config.yaml
d_model: 160
d_mlp: 512
vocab_size: 1024
norm: "layernorm"
norm_place: "pre"
bias: "none"
init_std_down: 0.0
optimizer: "muon_variant"
grad_clip: 2.0
batch_tokens: 16384
Each number is 128 + 24 x the weight over its row's rms, rounded and kept within 0 to 255. Layers, rows and columns count from 0. The size above them is the row's rms in percent of the matrix's.

# layer 8 attention key, 160x160, rms 0.117, rows 71-95, columns 0-79
size [ 91 101 101 109 112  99  99  96  97  99  90  94  99 100  89  98 103 102  96 100 100  93 109 102 105]
[[122 152 148 113 173 167 111 136  96  91 113 105 147 113 110 119 125 132 166 168 118 172 155 109 143 138 144 117 147 147 111 108 135 129 133 144 152 141 140 105 146 141 123 120 151 108 115 152 183  84 120  92 130 122 141 151 147 123  83  82 175 102  94 149 133 167 142 132  83  92 100 123 162 136 134 115 105 103 176 145]
 [ 86 135 132 129  98 137 108 124 112 154  85 135 141 149 136 159 119 163 127 125 138 121 135 124 162 132 109 133  89  98 145 128 120 139 148 136 132 148 111 147 139 129 160 173  93 128 142 141 119 104  99 139 134 126 146 127 110 132 104 152 125 118 164 140 129 132 115  87 114 149 136 116 160 123 131 145 162 144  82 138]
 [117  85 120 140 124 125 117 137  63 157 127 133 108 148 110 164  91 132 151 154 113 108 171 128 132 116 123 140 127 157 134 124 149 137 152 127 122 130 116 142 153 118 137 128 143 107 100 150 109 172 139 113 135 114  88 149 135  91 125 154 155 149  95 175  83 107 129  78 120 107 120 116 132 119 139 135 152 161 141  68]
 [155 148  66 150 149 102 138 119  97 109 102 129 181 187 105  91 106  93 145 148 141 123 104 133 117  94 142 136 138 142 113 105 140 139 136 118 152 132 130 100 145 107  78 167 127 107  95 108 179 126  93  90 166  94 136 115 108 125  89 131 107 136 124 131 108 128 162 163 150 157 179 142 110 158 131 103 152 104 159 114]
 [128 135 150 132 114 102 112  90 148 149 188 118  81 162 137 148 147 194 122 124 144 138 132 114 135 149 110 124 122  88  95 144  97 125 108 137 118 135 131  90  98 114 125 125 135 135 113 147 136 120 170 158 138 185 118 110 106 118 157 159  79 166 130 165 186  91 138  62 128  99 115 144 113  92 118 113 135 129  94 148]
 [162 136 124 126 125 125 133 120 104 145 113 117 108 125 140 167 100 124 157 105  98 130 111 140  94 145  92 153 123 107 105 143 139 196  95  88 152 134 138 137 144 128 147 111 128 101 149  93 110 100 127 157  91 130 106 100 159 168 140 148 140 163 131 121 106 194 154 122 123 124 128 120 107 100 133 155 142 130 147 148]
 [ 93 144 104 126 143 131 157 111 105  95 163  96 101  91 126 127  89 125 147 116 153  91  98  96 154 162 176 116 135 106 135 171 136 112 104 129 102 138 130 126 118 118 140 108 157 126 115 174 132 113 155 136  89 113 155 149 151 144 102 135 128 169 149 146 103  86 123 153 109 122 128 147 132  59 135 153 160 138 166 123]
 [154  94 116 148 133 131 166 121 141 117 129 127  86 144 150 126 140 119 109 118 135 145 118 147 111 136 157 114 141 124 135 121 154 137 129 116 151 160 136 147 117  89  99  93 116 115 112 130 151 129  93 147  85  93 163 122 154  82 156 147 124  90 124 167  96 123 171 139 150 125 119 149 147 150 146 118 123 145 123 144]
 [130 144 110 117 156  89 115 116  94 156 115 142 171 125 135 133 133 121 135 136 149 145 138 144 136 149 130  96 133 128 121 136 156 169 100 150 129  97  96 180 107 119 138  98 136 126 156  85 130 125  92 119 105 116 141 134 138 104 157 146 107  87 143 167 160 169 125  98 111 129 119  87 100 129 145 109 133  89 144  93]
 [149  94  98 121 113 151 158 153 111 147 151 117 140 146 105 122 169 105 133 123 139 142 139 141  90 150 139 132  82  99 171 153 148 144 143 215 102 114 109 102 127 137 147  93 120 111 143 139 142 102 107 165 150  93 128 132 167 112 140 103 181 129 121 151 163 176 125 166 158 150 122 134 127  92 118 123 115 102 144 136]
 [131  85 119 147 141 152 111 121 103 130 113  80 108 157 136 144 101 125 115 155 103 126 174 152 112 110 142 138  75 110 114 151 178 157 126 114 100 103 151 196  76 149 133 127 119 145  94 159 111 164 160 161 108 190 112 144 157 110 113 156 146 151 118 122 137 119 132 135 153 177 179 115 154 122 120 117 115 121 143 136]
 [109 131 169 120 104 130 148  99 136 131 162  83 166 135 144 130 158 111 133 137 120 119 132 162 167 102 115  92 129 142 108 169  95 143 110 111 112 151  97 117 137 124 140 138 129 103 116  78 151 125 125 122 162 137  87 111 169 129 152 116 152 160 100 148 116 126 122 151 125 145 153 185 115 106 180 149 134 139 121 137]
 [ 58 151 107  97 147 148 116 127 109 104 129 122  83 133 125 120  93 135 156  78  84 131  91 118 121  90 107 117 160 145 171 125 140 143 149 144  98 170 164 167 144 137 145 139 142 102 105 142 119 139 104 128 129  64 117 134 145 150 134 155  85 152 137 120  84 140 157  86 117 128 183 141 120  77 104 137 123 110 140 168]
 [131 148 116 109 132 139 132  95 128 105 183 144 135 135 136 121 158 124 105 146 160 172 178 136  99 154 119 130 119 151 122 132 135 100 147 145 133 122 147 124  78 113 134 115 145 129  85 112 147 133 106 147  68 129 138 125 156 110 135  89 117 111 128 108 154  67 151  93 161 164 140 124 118 132 130 152 102 116 118 105]
 [107 128 156 147 125 129  87 152 140 144 108  85  98 149 125 100 139 124 155  92 124 143  96 140 121 144 151 140 110 152 109 130 146  97 116 191 174 129 126 131  78 128 131 127 177  96 133 115 111 127  93 147 136 159 103 164 105 119 117 150 161 113 153  76  92  97 168 106 144 123 165 126 113 137 156 150 109 152 139 123]
 [139 123 132 160 140 123 140 160 111 172 108 142 130 136 106 137 158 127 138 137 133 150 146 131 118 133 120 147 144 154 121 129 188  77 158 131 138 143 140 158  99 130 152 142 148 101 120 129  93 115 119 154 166 135 131 155 103 103 112 109 159 169 105 113 146 129  85 117 158 142 132 121 132 130 130 107 138 152 129 108]
 [114 124 156 136 115 116  96 147 139 164 161 164 152 163 113 121 107 120 162 128 130  99  84 100 159 142 104  96 118 152 166 138  58 117 129 130 131 163  93 124 110 114  92 164 107  90 133 146 112 120 122 107 154 136 134 144  92 155 165 119 131 122 119 147 149 115 117 114 113 134 131 140 158 136  75  93  82 115 191 152]
 [116 159 129 127 144 178 131 109 122 132 150 157 115 128 141 138  76 159 138 127  89 154 169 139 112 140 146 123 116 179 140 109 145 153 130 121 137 124 142 161 118 131 110 117  93 105 133 110 150 127 130 102 141 116 101 175  84 125 145 106 118 104 135 119 144  97 144 122 163 138 100 125  73 133 136 138 125 105  82 126]
 [133 129  98 102 110 106 157 145 190 134 178  90 125 133  96 141 132  98 133 172 102 117 105 117 121 139 131 157 138 157 108 163 149 125 123 104  94 127 143 119 107  70  99 123 119 165  84 138 123 147 141 158 166 145 128 124 138 123 126 127 141 111 138 184 129 128 157 137 158 161 126 119 169 119 105  98 109 120  88 113]
 [ 82 111 141 137 122 151  87 157  99 108 112 135 144 152  90 117 163 128 150 132 135 137 111 113 139 134 136 119 102 145 131  91 125 120 123 141 131 104 155 202 129 100 102 143 129  93 119 131 110 115 184 113 107 154 123 104 114 125 114  98  81 120 100  58 143  95 111 154 103 119 154 114 168 130 128 172  91 109 131 140]
 [120 121 165  91 152 147 103 167 130 123  80 100 130 150 168 153  89 175 102 169  85 129 149 131 124 100 144 146 100  84 146 139 122 120 166 195 136 146 148 152 144 147 118 130 169 120  99 133 111 103 119 130 117  98 121 140 136 160 128 147 135 158 135 145 127 109 103 138 126 126 154 103 136 126 115 110 147 124 140 116]
 [118  79 106 160  56 121 159 127 118 121  75 129 139  89 108 156 102 124 124 117 109  95 149 124  87 154 103  91 137 160 119  92 107 131 152 147 128  65 100 142 117 108 111 137 152 138 152 120 107 141 132 152 167 112 108 123 114 157 134 114 127 114 139 108 138 109 183 128 127 106 160 161 146 118 117 112 106 111 149 169]
 [103  89 128 115 147 148 164 143 134  77 122 113  95 112 144 138 123 122  92 130  84 131 131 148 160 133 130 152 118 109 164 155 142 107 150  98 159 131 121  90 112 132 147 123 133 120 140 140  91 101 106 121 105 115 142 191 132 123 154 134 131  95 143 107 146 132 109 131 154 131 166 116 124 104 141 150 155 107 147 132]
 [148 125 126  99 182 165 136 128 102 117  84 150 128  86 170 143 141 119 149 122 159 146 150 120 128 144 108 110  82 124 118 115 151 122 125 143 173 130 125  54 105 146 134 151  72 136 126 145 129 129 115 127 133  87 135  61 105 122 126 140 150 124 119 112 121 141 172 110 122 129 131 116 135 118  88 163 143 121 115 127]
 [142 111  97 164 173 139 134 141 117 111 157 101  78 139 161 151 138  96 147 114 159 137 126 141 186 170 145 136 156 110 104 100 114 115 101 136 115 110 144 137 181 144 113 147 110 173 122 137 100  95 108 148 131  77 122  92 125 130 121 125 141 102 157 111  90 139 114  93 108  99 165 160 115 110  90  79 131 149 144 177]]
# layer 8 attention query, 160x160, rms 0.115, rows 72-95, columns 0-79
size [ 86  90  91 106 106 102  95  97 105  97  96  98 105 101 104 101 108 105 102 106  97 106 100 109]
[[142 152 142 131  92 116 104 119 137 136  99 159 129 135 128 154  94 102 176  83 139 120 115 112  84 136 155 139 154 144  80 110 118 164 143 112 117 127 122 141  97 112 110 149 103 165 132 140 123 153 156 107 122 115 122 144 138 161 121  83  91 116 152 139 103  97  83 123  82 129 157 127 154 165 126  98  77  96 142 129]
 [151 121 121 115 120 129 148 121 142 107  95 141 177 149 118 151  96 115 164  87 106 165 175 102 108  99  69 131 147 224 122 135  92 108 152 140 117 145 110  60 145 101 169 133 105 129  75 142 114  75 147 125 127 148 116 159 140 122 145 151 176 116 147 103 121 133 153  98  91 147 152 122 121 146 114 103 114 126 140 127]
 [109 114 110 107 117 138 145 168 150 155  89 139 128 125 117 158  94 107  98 128 108 108 112 139 106 194 167 118 114 151 119 102 138 172 138 130 146 162 110 158 158  77 109 136 117 105  93 111 140 137 141  89 126 134 164 110 112 120 117 155 121 129 127 143 143 148  92 143 131 129 111 101 110 180 116 138  77 102 121 129]
 [165 122 103 100 135 147 124 113 187 114 153 114 135 125 127 178 127 108 118 122 117 146  89 109  90  72 169 112 141 126 153 166  96  67 118 163 146 107 150 152 130 120 124 129 146 126 143 157 145 113 166  92 141  92 173 126 108 117 161 117 120 147 114 146 136 144 186  93 143 128 135 155 135 139 152 146 119 152 123 155]
 [ 55 142 109 129 122 134 130 145 165 149 138 134 129 116 117 134 131 120 116  94 139 143 142 122 159 116  95 113  46 150 139 128 127 113 138 133 134 153 154 142 128 108 102 107 132 164  99 167 118  89  87 103 152 158 102 161 118 128 136 135 144 185 142 123 140  82 106 147 115 143 124 116 119 135 126  99 126 151 168 131]
 [145 108 107 123  95 176 127 127 131 122 160 135 124  79 133 174 131 130 138 151  73 142 178 133 127 111 130 124  87 122 113 132 130 147 123  94 132 125 122 159 111 153 135 122 135 112 141 132 103 171 129 125  80 140 156 108 152 112 114 131 169  74 159 140 118  99 163 166 137 115 121 110 133 135 160 108 128 163 153 154]
 [130 110 100 151  84 138 144 126 109 127 110 132 115 114 152  98 157 164 107 135 128 130 167 137 141 113 124 142 117 178  97 155 141 102 119 121 116  99 114 115 158 112 138 116 109 128 139 129 107  93  95 164 166 114 128 106 141 112 120 170 113 116 128 113 131 144 124 161 159 147 114 137 152 105 120 182 122 111 115 136]
 [143  67 159 116 108 161  93 172 113 109 136 110 105  73 171 134 111 124 110 117 160 132 153 148 124 113 121 128 122 174 137 120  89 119 167 104 115 134  93 153 100 111 146 100 103 159 117 142 138 107  92 182 145 112 111 111  64 180  97 159 124 121 109 132 143 138 105 135 130 120 116 158  81 145 138 103 107  90 112 134]
 [158 156 126 151 108 136 138 112 143 117 100 129 134 103 150 129 131 139 127 100  98 170 126 140 137 121 116 167 157 159 149  89 108 152 128  97 132 108 118 133 124 132 169 105 170 152 128  91 117 120 163 148 163 154 118 130 171 124 116 143 142 123 149 105 120 171 160  98 105 149 117 127 176 152 146 163 110 116  90 126]
 [140 111  77 132 139 145 165 123 152 114 112  91 139 123 119 128 153 142 128 155 140 113  92 121 111  91 100 110 143 121 104 137 131 118 114 105 173 116 148  98  95 137 176 145 110 141 132 160 127 108 147 139 171 176 142  65 109 128  67 113 154 124 153 156 138  91  87 154  90 123 126 155  90 112 134 117 137 115 134 106]
 [ 67 118 137 128 101 158 126 118 154 143 150 149 105 129 161 133 147 120 142 121 133 141 135 151 112 126  99 116 148 130 138  94 157 156 124 136 161 132 131  94 157 105 119 122 145  79 177 152  84 105 141 117 137 156 109  91 113  86 130 161 153 144 139 156  79 151 139 136  90 147 135 174 118 122 157 131 177 111  80 123]
 [182 110  88 140 136 126 114  95 136 113 190  87  92 130 137 167 106 143 127  99 116  78 125 142 172  88 153 130 118 157  96  72  85 111  92  94 145 114 138 140 167 145 158 150 103 150 133 180 101 127 166  99 120 149 126 128 127 158 130 122 147 136 120 122 138 144  89 150 116 133 104 100 103 185 118 103 133 121 150 140]
 [ 98 129 107 121 173  99 104 143 129 121 105 139 117 104 149 138 136 132 129 154  88  88 103 158 135  99 119 119 124 124 138 111 142 116  92 149 131 144 105 161 128 137 117  61 125 157 179 161 145 131 114 161 108 137 140  95  68 119 105 129 114 125 122  80 124 149 123 154 145 151 118  86 119 131 138 145 119 108 107 152]
 [111 183 140 126 129 140 172 114  88 156 101 118 112 150 144 137  94  91 105 120 137 113  91 116 149 159 114 132  89 106  72 105 100  99 123 133 152 109 135 119 110 128 151 142  96 127 168 149 132  99 125 114  92 130 163 125 128 124 129 147 183 150 155 127 141 132 119 121  94 165  70 141 138 127 164 152 131 111 179 152]
 [109  90 119 153 129  73  90 123 106 109 126 102 137 133 110 116 118 106 139 187 115 122 106 136 153 132 115 123  90 113 126 137 185 130 153 174 160 171  85 112  82 167 159 145 121 122 119 149 182 128 114 163 138 138 156  99 121 116 120 128 144 128 108 102 104 141 127  99 189 138 131  98 155 132 132 139 151 134 152 177]
 [129 104 144 114 115 101  87 137 133  93 130 118  93 160 133 131 114 126 165 127 115 112 144  92 148 109 133 104 121 122 178  82 127 141 103  99 179 133 128 104 123 128 116 122 140  95 123  99 119 134 139  87 137 159 141 137 129 129  95 113  92 156  84 136 109 142 161 172 129 154 145 154 148 100 122 121 118 123  78 112]
 [125 179 162 127 114 136 116 137 120 111 101 149 131 124  97 139 125 128 152 121 187 140 162 151 153 180 126 126 124 149 129 152 130 151 119 118 137 126 136 136 104 162 135 109 111 128 108 110 181 101 163 133 134 126 125 113 119 155  90 116 122 151 141 117 100 157 140 106 129  94 119  97 106 130 125 136 113 128 121 130]
 [106 116 124  96 110 104 129 121 135  95  84 116 133 131 162 145 130  89 169 129 106  98  90 100 144  95 130 145 120  84 151 138  94  83 107 135 135 122 148 105 150 148  84 131 142  96 138 100 127 160 131 153 132  92 119 104 116 130 175 161 137 113 127 155 124 120 122 180 129 111 127 149 114 148 135 128  95 133 123 129]
 [133 134 118 127 142 109 158 128 110 136 172 154 132 131 116  63 145 158 128 129 117 140 126 132 122 118 138  92 111 108 145 133 129  83 152 127 152 121 115 154  88 127 144 152 159 138 122 101 127 124 135  94 106 152 106 126  93 121  94 126 163 116 144 122 152 164 147  95  76  91 107 135 130 171  62  74 105 116 121 136]
 [118 139 174 114 164 151  71 130 112 102 139 156 143 115 118 163 129 135 120 115 153 100  80 139 173 143 105 129 167 126 117 157 136 109 157 120 142  89 127 114 120 113 111 199 124 129 113 114 122 107 166 140 138 130 130 119 150 132 146 154 147 115 138 123  88 116 128 131 123 117 142 117 153 128 121 125  99  84 143 111]
 [104 174 124 103 134 109 114 108 125 157 148  75 150 122 120 117 107  86 146 135 163  98 159 131 124 105 158 119 147 109 170 107 118 159 142  68  85 119 138 131 139 165 102 132 139 164  89 149 109 103  71  66 107 132 151 121 124 122 126 127 151 125  88 116 150 150 119 168 131 133 167 138 124 135 132 111 147 134 142 174]
 [144 145 135 143 136 144 104 150 106 108 143 166 124 125 166  99 157 116 144 106 155 135 117 106 139 119 121 167 108 133  99 129 130 121 130 116  99 115 147 159 133 153 148 157 119 138 124 122 139 112  95 116 116 177 132 139 138 208 126 131 128 128 121 133  95 102 128 115 121 105 109 175 114  71 169 116 128 149 141 121]
 [124 133 126 145 107 124 179 101 159  94 127 156 131 165 143 121 149 151 123  78 141 107 139 163 108 119 126 116 152 123 110  91 167 131 138 132 109 129  94 147 135 105 145 132 101 129  84 113 139 119 171 184 156 117 121 132  87 138 125 113 130 169 143 162 118 131 174  86 143 130 138  95 183 143 126 134 158  87 118 113]
 [115 120 138 118 145 157  81 134 105 170 137 124  97 126 118 144 114 174 142 164  99 119 135 116 122 151  97 103  82 132 110  95 138 133  86 162 135 118 115 150 142 145 123 168 176 161 119 127  76  76 153 127 118 118 136 159 138 108  90 112 149 136 106 104 124  97 133 123 141  75  91 123 131 130 148 132 106 126 118 136]]
# layer 8 attention value, 160x160, rms 0.114, rows 64-81, columns 0-79
size [101  99  98  99 100  87 106 102  95  96  81 101 103  97 103 100 105  96]
[[153 152 101 130 112 158  96  94 112 174 184 165 113 135 114 136 155 152 155 123 111 112 123 104 158 140 129 127 127 174 157  94 110 149  91 116  94  99 128 187 125 112 179 144 188 141 124 137 116 127 140 132 119 134 111 127 156 125 163 150 107 143 148 135 164 127 130 100 128 157 160 142 119  95 134 114  84 180 109 142]
 [133 124  92 137  92 115 147 105 194 163  86 126 154 134 121 149 130 152 104 123 138 172  98 137  95 128 116 108 117 131 134 102 137 127 139 150  86 110 160  99 137  69 129 147 109 159 152 155  84 121 162 109  89 151 140 120  73 125  99 161 115 116 114 148 178 142 138 175 144 103 144 107  98 130 168  90  86 132 130 119]
 [129 131 116 160 135 106 150 133 157 159  95 105 150  76  95 116 124 149 136  99  97 116 143  80  86 129 150 114 124  87 147 118 130 191 138 164 130 157  95  91 142 135 140 132 128 113 125  94  92 114 120 125 150 104 114 152  89 102 156  87 137 164 173 132 150 113 114 171 110 161 144  96  94 104 121 100 115 135 136 154]
 [104 153 124 114  68 121 111  92 152 123 178 152 146  92 128 137 144 105 158 127 141 113 122 120 100 141 107 118 148 117 146 136 154 112 117 173 162 151  89 118 121 150 136 144 160 126 166  93 142 141  75 122 100 125 139 142 128  83 117 137 120 118 146 126 154 141 166  98 137  88 108 153 167 138 159 126 148 153 117 129]
 [110 107 110  97 139 147 132 145 137 118 156 119 119 118 137 118 132 137 134 147 122 138 117 150 135 111 115 132 135 101 185 138 103 116 111 171 122 155 109 173 159 132 118 101 163 114 138 105 120 169 177  94 173 133 132 113 110 135 148 129 126 118 102 123 101 144 127 135  71 108 157  98 158  84 155 122 149 113 102 156]
 [113  99 133 148 132 123 135 148 158 125 119 135 179 112 164 122 133 127 100 141 127 165 148 142 114  91  83  88 165 110 159  77 137 141 116 126 136 123 147 149 103 101 113 107 105 107 125 161  92 148 120 172 133 135 106 142 158 126 117 141 107 156 124 104 127 182  90 114 118 127  47 116 161 112 151 131 120  82 129 152]
 [132 139 124 104 109 118 113 102 126 122  93 152 109 134 144 140 152 120 109 157  96 122 152 137 105 131 138  95 114 112 109 121 124 118 140 135 133 121 126 119 122 108  87 141 192 118 121 123 141 127 154 136 114 138 114 169 148 123 117 118 123 110 125 117 170 115 161 120  86 130 134 136 145 138 112 118 175 132 127 156]
 [142 116 137 145 115 140 133 143 121 153 145 118 140 106 126 102 129 105 169 106 159 184 113 120 146 156 132 122 140 147 136  71 104 145 118 119 117 119 116 120 142  87 131 148 171  98 162  96 146 132 120 110 167 146 156 147 154 107 118 126 141 138 143  95 128 133 124 120  96 106  94 144 142 132 125  99 125 149 122 197]
 [114 114 146 149 127 106 148  95 134 138 177 142  94 101 138 134 127 164 145 145 160  92 113 114 114 140 118 123 153 166  99 171 111 100 137 145 143 119 136 110 146 113 101 126 115 110 158 112 135 150 135 106  90 127  76 147 156  75 123 113 151 134 124  55 148 122 126 125 155 105 151 163 126 151 171 125  87  91 124  89]
 [ 88 112 122 139  92 133 106 140 109 183 153  94 177 134 113  95 122 142 135 142  95  82 104 118 117 167 150 118 107 126 169 140 135 124  99 129 131 135 152 114 141 124 131 153 124 139  78 124 102 133 161 164 143 124 140 139 114 131 112 124  53 128 141  84 153 113 145 100 143 133 132 112 114 153  97 132 164 146 116 103]
 [103 131 135 124  97 153 151 101 123  98  98 142 115 105 110 185 101 125 151 107 124 172 160 126 117  93 147 133 154 167 152 126 111 145 133 142  91 123  93  89 124 149 106 105 164 114 170 157 133 112 155 112 149  76 108  89 124 127 164 159 105 109 108 135 143 135 140 164  86 142  75 127 147 113 141 169 125 129 167  88]
 [113 117 169 134 118 129 104 102  96 104 170 141  84 151 108 112 171 130 143 147 143 131 124 149 122 133 151  96 114 136 137 150 158  76 155 116 121 125 115 136 111 156 102 164  95 117 155 146 149 121 165 138 123 135 139  97  79 159 146 128 105 114 138 112 172 104 127 138 105  82 120 107  89 165 113 107 131 100 142 103]
 [143 123 112 125 116 113 124 121 133 150 145 148  91  89 144 184  92 108  82  95 120 134 142  98 168 116  89 102  84 118 101 137  85 112 162 137  73 135 126  92 143 134 126  94 129 161 136 107 143 134 152 110 139 114 118 113 134 155 135 140 105 124 195 148 163 100  94 147 112 135 138  96 147 130 103 131  92 127 149 114]
 [136  94  97 114 131 113 150 148 180  93 146 131 131 177 107 124 135 121 112 129 123 134 124 158 121 158 127 108 178 114 155 120 150 133 134 155  93 146 131 113 159 121 113 130 145 124 132 121 116 126  98 166 135 140 169  98  83 133 131 159 151 170 111 107 110 105 141 152  94 135 133 135 150 128  94 117 105 169 116 120]
 [128 142  66 159 137 147 120 102 112 133  78 114 125 119 131 131 142 153 113  96 113 124 111 173  93 119 161 128  81 121 113 154 154 112 136 178 155 175 123 131 138 130 156 155 115 143 165 132 135 126 131 110 112 110  82  78 134 116 120  98 144 102 133 120 170 116 117 124 142 130 145 144 160 130 154 122  84 102 121 111]
 [137 153 119 127 154 137 143 135 150  68 119 108 174 106 136 145 117 138 119 110 111 120 154 121 149 100 116 168 130 130 129 103  95  99 104 153 117  90 141 150  92 122 130 167 115 136  61 154 146 126 126  97 150 132 106 118 159  89 176 101 110 131 141 133 111 166 143 113 126 150 147 160 151 121 171 127 128 103 148 158]
 [136 154 114  76 109 122 118 152 123 126  94 160 176 129 101 105 132 120 110 138 109 117 126  80  96 117 165 143 124 151 116  99  93 120  94  98  83 133 142 120  85 126 154 149 127 109 141 173 163 114 153 128 172 162  88 159 127 163 153 153 156 132 156 138 159 138 115  95  90 149 165 155  92 139 112 108 142 129 125 161]
 [ 93 150 146 104 153 139  74 128 106 147 145 119 140 104 151 135 136 140 143 117 113 127 108 112  94  92 128 147 129 127 208 176 145 121 140 121 182  88 134 133 130 106 117 121  46 109 149  76 141 111 115 106 119  88 121 145 139 150  93 126 162 169 117 121  93 125 130 133 119 110 101 134 106 121 144 143 122 131 113 123]]
# layer 8 attention output (transposed), 160x160, rms 0.143, rows 64-81, columns 0-79
size [103  98 100  96  96  92  93 105 102 104  84 100 103  94 101 100 101  93]
[[136 129 151 119 121 133 106 137 124 104  72 120 134 157 113 122  99 144 126 123 109 156 107 111 108 137 116 151 129  90 126 162 133 126 123 114 162 124 149 101 158 154  80 100  95 108 144 138 115 182 160 123 181 100 149 120 138 117 133 152  99 144 143 111  70 143 114 152 124 134  76 144 176 126 130 137 114  90 136 155]
 [164 152 169  99 136 107 108 120  59  93 142 142 134 143 145 110 117  97 192 101  87 120 135 141  95 144 175 110 107 163 106 169 126 129 121 143  62 137 122 145 151 148 191 169 114 128 127 167 100 171 119 131 146 106 104 111 126 146 118 146 142 170  89 131 140 114 128 126 133 116 122 140 129 124 129 115 117 130 106 129]
 [139 146 113 122 157  92 106 175 125  91 164 139  77  80 123 144 132  82 109 143 130  94 154 141 121 109 119 166 127 121 168 145  94  83 175 115 118 103 150 146 116 154 134 113 178 133 130 143 131 143 135 131 138 117 126 127 113 131 151 147 143 103 102  95 147 114 161  81 115 111  94 136 149  96 153 128 131 171  81 101]
 [137 150 118  91 171  92  94 128 161 194 111 134 131 161 129 133 112 142 113 110 120 126 127 127 142 136 130 100 127 109 116  73 139 150 107 132  96 121 134 111 134 122  82 109 132 132 121 150 125 138 107 156 139 117 127 110 133 140 125 133 131 127 111 129 164 128 123 116 155 147 113 194 149 134  95 146 148 178 129 131]
 [140 144 150 151 154  93  90  99 112 122 127 133 117 137 106 107 109 115 161 101 109 133 147 126 135 135 157 153 108 150 104  83 162 195 100 119 124 128 131 126 106 157 109 131  94  66 136 131 140 101 117 152 107  99 195 137 142 107  98 118 168 116 128 155 136 120 167 143 105 109 121 101 117  97 141 156 117 136 133 154]
 [133 152 166  81 142 123 153 143 117 128 183 173  99 111  96 124 151  91 122  99 118 102  96 138 132 113 125 113 120 100 104 192  96  87 167  97 116 150 116 145 107 140 142 147 139 141 139 155  89 120 143 145 124 117 145 160  95 105 103 127 128 121 101 159 106  41 133  97 146 138 143 102 125 152 131 104 106 135 100 146]
 [119 122 168 137 130 133 182 131 153 121 130 117 173 111 105 118  89 126 157  79 114 148 119 152 151 114 127 112 152 144 120 126 117 159  93 113 147  76 140 130 111 112 188 127 122  85 147 118 139 139 138 112 131 109 135 117 113 125 120 143 110 154  93 106 107 147 137 112 111 176 138 100  94 136 109 126 123 116  89 165]
 [116  97 138 143 114 103 120  91 158 110 102 125 127 122  97 135 178 150  98 138 135 132 154 145 113 135 139 170 117 156 117 152 125 133 160 134 114  67 139 132 138 122 143 130 133 151 107  85 148 135 173 161 107 135  99 150 102 156 173 122 144 124 114 155 120 115 164 157 120 163  92 126 162 137 159 157 143  82 128 110]
 [ 82 164 124  75 147 160 149 136 121 168 132 177 198 117 139 121 152 134 126 142 145 169  99 103 140 133 112 117  85 174 135 103 148 148 119 114 123 143 126 125 141 128 127 127  90 115  96 121 110 140 141 144 134 112  97  90 134  95  86 125 150 187  95 147 119 117 120  91 134 122 137  96 108 159 139 130 146 129 133 160]
 [165 130 135 110 157 128 104 126 154 133  94 140  84 113 135 154 179 155 143 142 145 143 167 133 146  78 130  68 118 124 161 137 108 109 148 159 115 133 158 134 103  72 116  98 117  93 119 113 114 142 140 117 125 114 122 155 107 118 168 131 139 157 111 178 114 155 118 133  95 134 123 111 127 132 139 103 139 133 127 163]
 [138 142  83 102 107  93 132 119 165 138 137 105 142 128 156 108 141 163 111 136  85 141 121 142 149 154  96 101 129 121  86 159 159 107 115 144 143 122 151 137 136 122  86 147 106 125 135 137 189 158 111 136 102 155 126  88 119 135 143 129 147 116  89 135 118 117 147 134 164 131  97 120 122 112 137 109 146 105 115 122]
 [126 123 151 115 140  98 121 135 165 108 109 138 121 143 154 156 132 149 167 144 124 140 164 152 104 146 151 121  90 123 140 101 111 128 120 133 149 161 137 110 126 157  85 175  97 118 100  90  83 124 146 113 140 123 121 127 145 129 121 108 165 131 118  83 136 102  74 116 129 141 118 123 159 118 155  94 124 145 173 100]
 [176 100 112 114 142 150 143 139 115 103  90 112 134 102 105 100 133 134 124 105 152  98 126 119 149 160 104 152 117 142 139 163  98 128  95 133 135 143 107 128  99 176  78 123  81 151 138 143  94 140 128 172 144 118 124  84 143 128 132 155 122 120 133 144 114 159 164 146 170 147 106  93  95 132 172 122 135 125 153 120]
 [147 113  85 136 136 131  99 102 115 155 127 111 127 120 119 116 139 123 127 170 136 157 123 119 110 114 132 110 121 114 189 111 107 136 139 125 120 177 166 136  86 139 154 131 150 165 158 107 116 133 126 100  90  91 103 154 137  85 102 111 159 157 147 143 141 126 138 109 117 161 153 114 102  71 100 108 138 148 104 117]
 [104 135 141  97 119 145 124 141 173 160 104 119  82 165 146 117 112 118 126 146 161 118 143  92 125 139  84 122 100 214 101  86  93 105 139 124 161 116 122 105 155 135 153 102 172 146  80 149 143 152 161 143 139 127 157 128 154 125 123 175  96 128 124 121 106 126 185 107 121 114 126  97 127 144 125 122 168 104 143 123]
 [120 101 137 163 115 109  95 135  90 149 117 121 120 149 131  56 129 135 123 153 125 119 132 148 123 124 115 138  80 113 145 124 157 157 146 163 116  76 118 111 138 112 115 119 118 114 121 165 123 145 174 112 128 159 159 128 112 104 125 130 145  98 100 145 121  96 127 110 153 121 130 108 132 138 108 113 135  99 101 134]
 [128 140 146 135 101 140 163  96 159 132  69 111 102 124 125 147 183 134 164 119 134 163 119 128  98 125 138 117 128 110 156 132 133  87 152 133 164 152 138 130 148 108 136 113 143  93 128 100 131 132 112 123 160  93 138  94 131 140 133 141 118 102 133 159 130 145 161 148 147 123  90 162 116 120 139 153 141 110  95 110]
 [154 117 109 143 113 141 137 158  87  92 119 134 137 137 109 108 131 162 100 112 170  94 106 154 145 144 117 142 151 146 135  98 162  92 162 108 108 125 139 158 120 112 127 165 114 123 154 141 138 125 131 104 136 123 139 107 114 103 140 124 105 173 158 114 120 172  93  90 189 131 125 156 113 133 159 126 159 134 154 179]]